config = dict(
    n_layer=24,
    n_head=3,
    n_kv_head=3,
    activation='gelu',
    norm_place='pre',
    norm_eps=1e-05,
    optimizer='soap_variant',
    warmup_steps=200,
    final_lr_fraction=0.0,
    batch_tokens=65536,
    seq_len=1024,
    doc_mask=True,
    z_loss=1e-05,
    train_tokens=158300000,
    dataset='wikipedia_en',
)
Each number is 500 + 50 x the weight over the matrix's rms, rounded and kept within 0 to 999. Layers, rows and columns count from 0. Numbers have three digits each.

# layer 14 attention value, 96x96, rms 0.321, rows 0-95, columns 0-95
473553454546452498567537483483544360425481507461487487443464456470515434607469536483549510533512501464523451459414452501464502520410504468465502581558490566501407578586520521493537489466479567529530653595459555516509513510477487484455553554542511467518388513501477387566502535465488461515
477434584478421487530486501430483409547377521499500489521454527545460469498470478567464464517503648426447448483600523542516485514433504499517534541473474483467434441569506536508542611482476569433472515497448601478559471450544494445540578471468536515483532470495447408546575483590524541534
503521431504470479506536431446576530503525545410539612544461523489499595476492465526506543490558502483401512497449483535492487498471553438490547555429558545542467525493465438547516516471490476477524577515516536560519515444493522470472460499479560479502487484496447522431463487508449446461
467458470507529534537531450482540564531451394500494484404498479491536534545537424486522463394545542511492497473487519469535527594532459598552416473464590458556492502486476552424503549488436439548431440444536456594543587514526514526544521537448484487480493592525542555532493646496538589447
531558465592459382447504494515503474414560504487537495543483487504485472479532568534533471568516564371428500524588441462502460543453549517472468508501442465428477466538541455444543443516527495521491495537411520503493463503476454540501500473499401550547503521461495430538431453464464416544
487633505446402470534512483495461438488487516599389503503482522379509522559432573582449404619431626475403360496519445596461487458370580513455532438527541509508575526527672414473537430443530631427514537552488535417615456456400469467473509517442468446537558636476557485463529473537506602481
506480440487532571508525547548479538500463490560613587471586518525509507397478497383464631508531460440516596414589586467548458493488382518480600509461525495475587552451427538531459420524455449477445445556502519544514570485543522454514412468584495405513575477531519518551535548461462503546
479529403497510485484490485380504488483477593468420565568527405393541456530474531523456501526554595627545409549488433550554512495533500525478559523546465600536464505453510472502475502447500456499470476449494408463557403481418478435507504485420489476554453574499553460592542485445619488586
447499522459560562498526579484510513463530518492468430526511555563567565405500465478505546476613428461606539466567415467557517603461460538436481415439547444475525471424509527537557518567447511580423445513514479548455561459508597497523584537484514499538551500507535522537499489464531520518
537518497484526458555497558556507513487465442534512477540487415463584593428495432449605526524524556487431459497576536480511522493600529522452439512540492485444555534414489487454452517521523439537531435486471496535425519486444534533447509520565512458523450515480489514535490455573463450462
438501460458606524496493544507554539516427433559627505401410524488535466479484544469433584480573485491561518518541562447624520584568352544532487530455593424467546511473447586538516613511377511499451543396446542541451469645524482543503467429538496508458406454463559520590578470528469472441
514541486510471494572499574458428550479491518552460607486563477497533504541449496473469483466459523491412552530452479492544472486522532481532531479496486530564471507510488480494487498525469519500445421452471430474414484544542534495526496466496573497448491405572410405516590541511472540474
524391437528526518520482511544458543584459606429589502526381512558575487464550432382497558440595558462457548537467494478519505542623434510447463496527517499624576515507436378542450462547478491598438509426586532566484557498518510537502500495506385516425486531488513467532497505514565488468
525408474541462470495521544564489493566503504565478423508502453518495526464519454446511554435556449482542542498516583517505469525582495488505445530427593483478523510486538502540517513596399406534430508533567445625442516429511472500527429456574423484427550402599518616494484513519435499500
593563534524418451494446482507594445556483489451456508533398413406448501515514556535429417548392569407556472452520438446367537448456581442584379473369396512494382535468558503512433502418577509528575472461556464477515513481516508413570524610468528469525533510458483528493495490504466530508
520501534472552590451554449613456540541514516488525444499482515453514568442591451395637585365519429481503575591549479522485516589592466432539527446427538467470501519478398523513509518532391455628468504568533455558353590487560525548584487516536471482399531444509464451538497449450471433527
484562443521486457467533432509463448530461518496493586512518519511475522426442532476470506477489531496462498436556550506566443502497490490493563385532530513528474585509485470431552470516595482484605458436407504525501491465475437482475555491556502510519441583429542336466520562484529478549
556545395474482556520445504506426484460447490566509495548461499460528545503539552476526494496487514420572419547557484462528461487449500591450448494432500501454508522542474487467454500558485327478509439526503538581520549454503479473576553621407512537534520510538474509574469443556468608558
581512437544461534467502446433434514489505443539447519454514421529473492458512595487551376505449452552447405581442462554421507444525522416532523480468443471512510529562537578465547517456509503527529449439501536454431532555503529518492547547519472578461588444477465486502510579441560488446
417333481556531560461495608505523607511476530563540442520476518502552515504552528432551511413481502532509531505521487489535475486606423570483547542481522466498455493436481550415504439492466486386465447448406495551498462586533529448493400556466439496517397499484589498512565547580579522527
506467453492574516508519517419469511548538467488512478509483526585477535560519482419494514491463550564479461534463512472543544455571530490509430564476503539500515454478530472529540477471467546434601485508407584501476543523598537490520392500541514562425493501499529534480493491493445558458
505566607477569502552497462490514511471473584602463511520545529496488549449479514471423485438567516580534489401567523508434432501494517493466513542426469476437476552539569447487467536469535442518451545546503533509476483585375481509518516504490505570474507462519523484455513471527413464461
501537483516471580524607580431475500461454464484465563511634515498468521547475572566515481436518478485420503485533438475495492462470590559475561474495500469491534516483517493492393496501529435479507522425523549430576405468465434554524378529525512569472480513510498518499542548423509529431
440455560473453533533472455573486575409449462480413511397570525528426517459476604563493543604375524472418503488565444462510466502486589410425534518514513575515495506477549482553528568501573632504579508476419539550541455486578462557515509554505546520477503508450543503457463588520479524548
538475570526514462413475427487500520479506540572537480549438478587539473445666460468398458542500519524444493466515462447544574492506524530653422443473490446447454572606473472495435447516485538592453471545528559323459449508441505501537453485549439492496524518574410534486507533511449512482
507479473537427477488583434392496466471526429498462506501581511557558515522459503570511436477465606538430577464490525475437361454393532435487480477504481483422456461514462425642522528618497561467632519568469552514433473419567585523523608552443490488488510542596472472428562490533488448512
515437554437440482553462464605487549446403461452414512552549538506496485474497467452574496431504454546426476500494558480495563509488468500502518465447494468595500561430535524516511527509537519512512535456494525508582509518533526490415497522494494488489585482571489604518551461496561469562
484493495451562476515486551534538554472574503467473573526455572477427513466504599518595380479556501589564525480531582500545538465490497471474518440508522447510515483461517513536447472468577505528454513520490481507445459452470525526544497520481571545447479503533506492489485548540473518522
453547515447420543524555491515429500564563438531453576482548522491493499594550531632364508509482481491496500482469566491554506451441570558526557407499458515544490549482520503391433470452629523518443486499397488545467452569451512463463485497510450525427459462495485517481493507450538481389
425506403576611542551556557527528586543530522501532464518567496584475503538473497435447551535440488506493476475472470424524540446509499574480409596412518482457485477515496570572431447484491429435517417483463498447486510492452478456494505510423441418511544498531408482590590448587526495498
529456470441542552405496494521580535508526525526525433514539456571507432441469436467473544424495457445522577506565371512575394584546419563506536549441430522474508549506465572520558466521391521546435419485528599478455554447508532541581458442475584506386536514498439534550506488476503495444
459448497493565485430482482508613542459521435455593437570572526519455523464505451465503470503512409572467531562449467440537438442512511427495508467612493547375494527571456399541433435528475532557417536476640538455491578512500483457541582500564402561532433421524474527475483434488457471504
430523585444462513470494484480553438473459438495501532508457514536609509473499513540485466502547558511473581406462541536562563448464567581436486471419454511553494466518547439432486523582559528458593566386509469560568458529521507457477616511454645510451534538517465478508506484560504470484
510512464454552505455539489507493408449535498527500551487400516523445539556508538531448564538488531516598529420534523498457479508528458531466557509525571540550436504443522456481549554447513539482560549451522458554496506501521492380549573406465478414454521461562454513533465437506461530491
493413508574518533561576506520518524415452482622532568512554466421473456406503591497494473476539422555559460500542482471493473457453501533568505510517517431521456505494435504446523518557460442502495607463473463488498541478535482528516499509490457537435461426437493565424502525480539540502
508464382535412572512438559488542475590464500472548538484497492504498488538469503476444509482453508465540501536468516511536512483500445602482445441518546554504522472483415569460476533548511455462512406460567489522476491529487497459561532477500556492496460555494507463371573426549511474505
547515574436535471508423504547473532486427577489538436459525543531467496548570526462528463519484546501532501466561489507477430578548401486492471418441472511561467476527435457516439480444496547535527347565544505482530503505471490544507483522464482453514444512536490480508501544517574437433
448523483509540471503536508486462557533555563502502486470489460406512571523468554496560583451486351451553452453563473502532468487554465558544532443526587489482502547505488574603514447576510514461493504496490474484521514505543494519507470595455416503519434451528491541400506480488466465490
522484477470497511453453551511427463511587485503618453510458519483482491447452532448458538462495537522478537470488532525493537431483516548544481434558513518512448471523511439464465468592508527513416434525429543455522542427544465534523480485525508485482467543571466480466566419560586548504
511472428500522519486479613514441612580470599486532504513473471506543490441493508462456538406601425507467548457522590515541506503463500484500515510563475505580506572424519532478501404539488449441402490492514484524407486605491530447593383436488545536416511470466488532588551512502509490579
499490560572499570442487537508564533544514451554468483515549503555474485445583460490534463496489558499483491526461541455547472484556518495430525553473421496552547502467463493469460559578505510425537396427513486473506470525492579556467456479510579508479547520504449491562447533537507503504
466535449518557461558494518511496404509508496470476482544506548522407508490520411406552568496481558536546494499568455472534461468529512460514505557397453522484424461483470487505531550524515451496512553532533451444516525507481526566485495435482571552591398418537511500565525479555566433460
478588528514527477476457469478460470489503494481505543514523527473446536549502487580403399472547532578415478523418495534502503441506539433460424457480503474547474469572581412473422491489541535494512569506448531357442501526494580474534543485557497529530575515512509556562568485542472492499
497457514461461522525496532600454524511494544458523509442466562525564562423510527474545606479507481395509510583537509475548462492482415420476522470433495461503522444490486607492524539532426604467416530434550456551603450376561500518515491508424506471491470532553458495569466458522520479495
447456537422549391516503471536507534522502487451527471474525476527459554520452478505574484425529488542450496568460464488436556482571547505499521545440487479506482473419523559523499500509442525428513560534408384552488516521538529473442403512440518592549615492523463503399512529480484479506
468478528540485580590566502471451569563533478486461428526554492487535462465441564521492493518544391440514537427490508489537488529470488518428468520528461487528561543514493506542544477487451556461421535526441554529346505402519595439489462464466452538582525440370501491531445470512486521447
501520455468490504527504452451504471527502541493607450523437553469484481526515547480463488567519485468498484540480515512485427604532463577484523443467580460537485511505477474494440436554502382468502468471543487531506567525554418450569559540458469599477522485524481522503462468501462519566
530472407473545439493477443469457501466561489542449565461455478573447483486552451529507553482443521514501547570485486446518486423411488468480589553532479517489495527523536466523584414448478456458529465537498438499526565439546475528456464566437493459461537506471527493485579508503557526516
467495493465480510540481559574508451510419531545550569483530522500543417502481485495548470496476482544416562443488591526524439537508485502528491514468511496454496430472522528524490552444492503528505610504493461497491418548479471463526402419430530536514484464473466538477544524451454446427
574637588462563490449500400487470469541518469509465546453470430491504494460510496559473411480454530462470473565554439563511498466505539452543568527576499591489451502588528527483407523447551549529552511415535583395479421520499547464538498495453513446504529516492437497505478516494566586439
470566424507493442391588436424491460473633506475509517469542514516468573581539595592531471617503524518509494460448517447515458426478523432519570502556478534452430563529552475537528496474556542462543594583447470482505493529526553472520589510496532475427510495514521437416465527512547511577
542515526494526518458524428502480590501495403504446535491566419494475461446418502514478517457508538611448518519451561405560503366482509519511458501586484523538437577472526446556516510509521457531627487441470455550525621447492467508368591413432536490460471501388536470544482529474576503478
470493498437496548581492468587476473555477544506485464482508510543499483439510460537509583493497521589534500524524571517438459519445538461518485500502480494578450463487531523494479493566551481479469563484535496540459433473471495518468558513525459478478514464575449516513470528450439530463
542484542455498423580529540356442553428465480554515416516515410563388473455472389454454492486505495465427507517536491450497454503570480509495513506515517574467513474449535534592490501514460494583546528589520586414508602519507468592586559475512474564511560467464577500485538565430462514516
505524522545469480485497450540552442397507525560494534531531427498500430441552609496482427543426462519440417475454460448462489445442618480446552509532434509507539452528563553477449523473470471540499443491416550388493499496440438504472514519484555572550549549440507436533499459478619559506
498522485518401510448496522442484511455442546456446529497510426436441573496498503531566459512554529480453460481460520430579465469425587372537481460594544479426532511506431446487564540568512424509537425551466488470581494399515503582552519515502614507444516431431470447452490429570483515546
453432434469479498516473518508496567520550502484498532505586504407479474499433511576508465471586484588486488526459594445445493464423502511456532496553615510556427522489568436487571515422504503459485548467437419419494446499543433515558504437524635536505549369495549538527472487551515451480
527521525546480468549459383497473429454418449475512594451592397503516530486511486563446510562442527559458466543467507471444496537484570549498635549555507465467496430486611533517495547488597512488591527478571602536498446549376533455482499562533500487556480565507442489509550468459498446542
455545509491461530513472454519483542481533477508490502497448503459442501577527499580476396499491546614501447408519546475412581463429619423444522478531517532536387431537522504484535481490473498467492523479495477527533479452485483491548608444517549463530505539445533577472480577546578514535
518544536492488477470464474477466458502557590544448580481493516434409379499442542567499436549512506578550404490486459480424472506470568513517528550440442497562524458467425473502536556437651470509476595498421533388500455542440508530551462559442559466524580542445610480530531516466522511540
401494456559491465480500483503521426443507524550490511483564504539535543429446591475446516509577478519475506519541535515460570478495546465556423587514492547566464467533529495482430503511452444447559523530427484487528522493581449507436433460464435511556485456490520546455518514494579518498
584551462464550468496440452470481505510528419551442490478469436549506517529446533590411469583496518461513513472468524549508568495528491489402506568563487454528498579491518527465553474510461479542535404456526505462491534471534528388496549377452512389467539440478466527501560459508493473488
468515505556418559526470535506513338515464484502452490477501497472518521525470473508542533552524630483479572618552554542427486544459505440450491555509399483549463406494471468524538425542388535533462530535516535524504502535559463443408471420431514515502527462557502505484470473505550470492
459425456451569486551526449494549521506466500513530409523497412524494481509536472527576496491500503489559503555453520488642483426520459552454566500550508506547571461468412523505553508534519543547499462565591464447451546537468489525449338487547444468463502503521479472502473494534520540497
567482514419572557581491530540399551510467577477550474587498507554493479452417395413584534364464422509355548534478510526578458407522431497546495545432515510510426526461533437515493632497452521492489483440572454485563494465491505545517501508355537518533566538592510445524501536470552410538
540444541499436468482484617532465426414450509560448380573551538473535530467583476553452418505489603503451449579515533528458541457540483553479533500441476536607489395439477420565491522498437515513545523552427522569472527415524486528522465586595546516517556482485505600583569569467451561495
410600474404527498604502477501508559464461411464554456484527580573519556523527477593542459474545460500504512545574404615500523506463571525468515501510474489471518545479496509494521494538442507384476509457532567521475526423526545455452503438505508533557636603535546530467489610503503485462
465451466543500569510478470509564481399589553558516487577436575550503526585566472434440523635545430535464440424427471519422491570485423578444591535435544503517496526531426522483434486521485441495474478468456521549448481508462471490463484534570431505579479497497565513524414495551481441454
520531507457448407402431481438570392437496553560450533504517562502434490513490485519386482615465558542429442449380510539525528475583495533526565544421515529633483407441594516533531584410426510530541547497606528464523507502523458428464583503395514443556618570483541447406509528534515453563
601450467454509483560546466493382447470487496443461572436541468538476476484480423469566477487563466577436439452462497485461593436483622494529589432486519639535442418475590553568592537452418504499471469496365596514618502470429458590460495440403561552572532537610390486449536538515574474535
540516624530459380518534473433577476558464479454544470505506382475440442404457496607594495543549560538462478498526473464450454401510552500519526521488454407459528591473633521426543497423523506593503578573464472402537500516563507485497510406489572569446593432509416496527486441510510522528
475496396569480400527453617493419493498505479453553539487472556530527420469566527673514457500630566429455525562484453589560502557558496525481504441547481496553533532526458421451509552460512545452458514550488480375438515474509524526440520503477559441464490554548519439509506533592531466501
483564511489464496490528415470484521542467504531514533488399434448509457543526449483538523559527461477402450555470533396528550577598512418515524481506501504442530503504510558378533484660403558449479476505410447488561553441524568545485466566551450474491596496502472555557448476545421532600
555482567500496583480548562507487482567455522508532494483580476486507609441485492496588456514573523537473524521483473469579428461521363428528552477454446480521500555486457538515555577508464554572467444450491564482492552484473473462567432582503484581515513399486419449482490509507510496396
524481465471489470449501491512488488346478491511588604516554563431478402411483481543431447452502493482499518555550652530507455428499436541423611511533389323577539361477470566432453472457514523572512570593536402452525528547515486502497448518554522406583531536521530487505506610497573490528
483538534399433497464550464479486588502384544597485556492441452495496611587481520555478478640390565598453389527450388417537557349457548462530497476473439558458489572530573455405580473626475444430631552514460527455559514522546464545491546538583503536550448508374465482490457572466561447536
524502515466409613466472522528517574440413581488541457506573536565498524435431499584551469503402507596459486497583432566501541531416541548463459437503525438424482549466563528481436480550517567422514458465491421520456452508449523474486496476513540520520662521447469467485394559514435560508
595445519512506516417506476539488454525543466512420581497421483478502514566472541537561478536529508577516459445449497528652432498471518544477450558504388492527494479478357489506508588432543450513458524513433540521533584507461501493463493438557541560563402451510540499494375502438556564517
511512533514539459614419478561461495470495579441495551519440393517494546461526425422436525414568595491445527516582501485531514528479562481481502526508429444513412488574518468507558421517479427466460497480460580535497517405575556509412567525449490449553528591477550576609479467510551708534
534403534462499515506459560441509523514568438460467408543509523486584507523504599550460571459485520494493483484355456464514546504492548496506591442591409508433591419453494496505449477525466544544476484488458498551513480488514486442544434582586463533571596493417535545451463487493441563586
463509466547580634448496561541536428454566412490439529483445514539532489516550513561530542582520570518453571475511511499476512546400482489464481465538461426365560573510422468545452522591565469565596443501518477511472476548505488481542627486522543432432465504478531463508449422508487421506
508501423517411536498449401428484530385559442531575392565469529454471576513510572501532448475390461443491438499538483518430492500546630542543526560556557604455463438515505573478520490409603508549515447375560467523630442523474402480501554404572442551504516464500415466452528414577413503536
488508400616518470522440486520533517539539544439480540569484499528441477606599544471497410432412516537462578414492534573486482505434523515499458611483504591443515583552512604560466567319566560426576463494551550473478477524478479333517512523493469432543462417572495391445563450492502374344
487410497534388468407617480361597493383533493522469555535575602486562532411514431579487586585460489516477485472501537402482499569452482508571623460520478463534511552476551528600557463414566455474430430516524454530505484567441514505534457484452500424578412481494547519494455552501510342497
420520388559575630507539512475508517468473430484572580551437559561377459474514474420463507453517517482578666436569545510399480591460473554433477426483463475495487529479475421463423520449566443519549514563537589467451457430522501488556569480522498462448438482571501583513485532619467526610
454514533420548482510548533523579470518494567520545482524436521543528492397476436443541568533462434627473419613464520475583589447557451540507530510516519464515509588451553528443540506575506584602570549482641441488537503437552510466453513528544476556533478518492558402492489451445472478454
475499618518476531450517487487482507483503522507608527527481494487549478501443517467438541535501615525462496462556564454566460501459491440519514424619502437606540562493505462492485516503505556493437511455415555507591357524570478574533468469464517514516537464468500526563533538426606512473
516459527500481483519504564428480496489434563536537461389564487505465479564376530483614498524597497536486490528413558603582513452448528481507557508459590483486456576542484463546560554451527451510473357513542491572535487418545469453426477434460544454485509430471494513482525498528534454508
468528449544425573550492498591481469535489510432435455531501430529488509361365566563501539467475544518453456507512536590447481481372581354505433452540482492507554536555497420546447510594612573467547478467438465488470441430458549565496561555403565544572551582436541470404476523454583568548
538451458523550529467503457590506553560509574459597502526478473631528509556545489438539418473572501474458506507563474467435501357523447494517470514408454414508440374546428550563483529378462509430451436509454404547410496554491480505475398447525554620573524523566448478429480495505550459517
585525469525406504476446457575532447366429506474493484598485462501610425506520465569486527498511560444504469509512486480518560494583541464621479453501454511602508505490556401553579525443462498523524501468509579442516488464558539487551519516506566486472426451487517477468512541414641522496
580461501537530596488507516560576514455515336482433596512478500454523431531550538375534483381503438471505543373443527514513541493557544495435445468546518561563542489442515499581392579458474417501413485534510621582539483475450499471401392426383472454589464558472531505508446505536599508516
537512554539514489478453479562453431483413588520542438430539432559384469542535506565520433532613553598438432543563546481546500506416504498554414571510469507528359449558493525484564534549422455485441464530503540459416508436459375547492468445504554374468509493508409455594463490495529523572
500514561456495565430561498373481546423500534586461539509448465564538484455511478519427525592567575517401495450427552569414541418484591452460518502515496454441467474476556499419586492610508486484476555450462524539400482488513494408507485525584518514419513507508490492393488573522502481472
484580409523441531583424551546592504450498525517482593445459447488497457508459451511512565563427558468541545560454514583538476502501435631517438480547542423478522468465470538494568555623562460414462546441486476551460479469524570484523520521497447476463458474451508485456477520476397478527
555513510530476452491555447519485551479537623424576490461515449463416621574456527555503458444432446549518429533463424536608540512531515491525576549490446505503470467454517556441553469549468582536531426450564504568586638410492453483579464459533500477417513530428528472496487564509402462484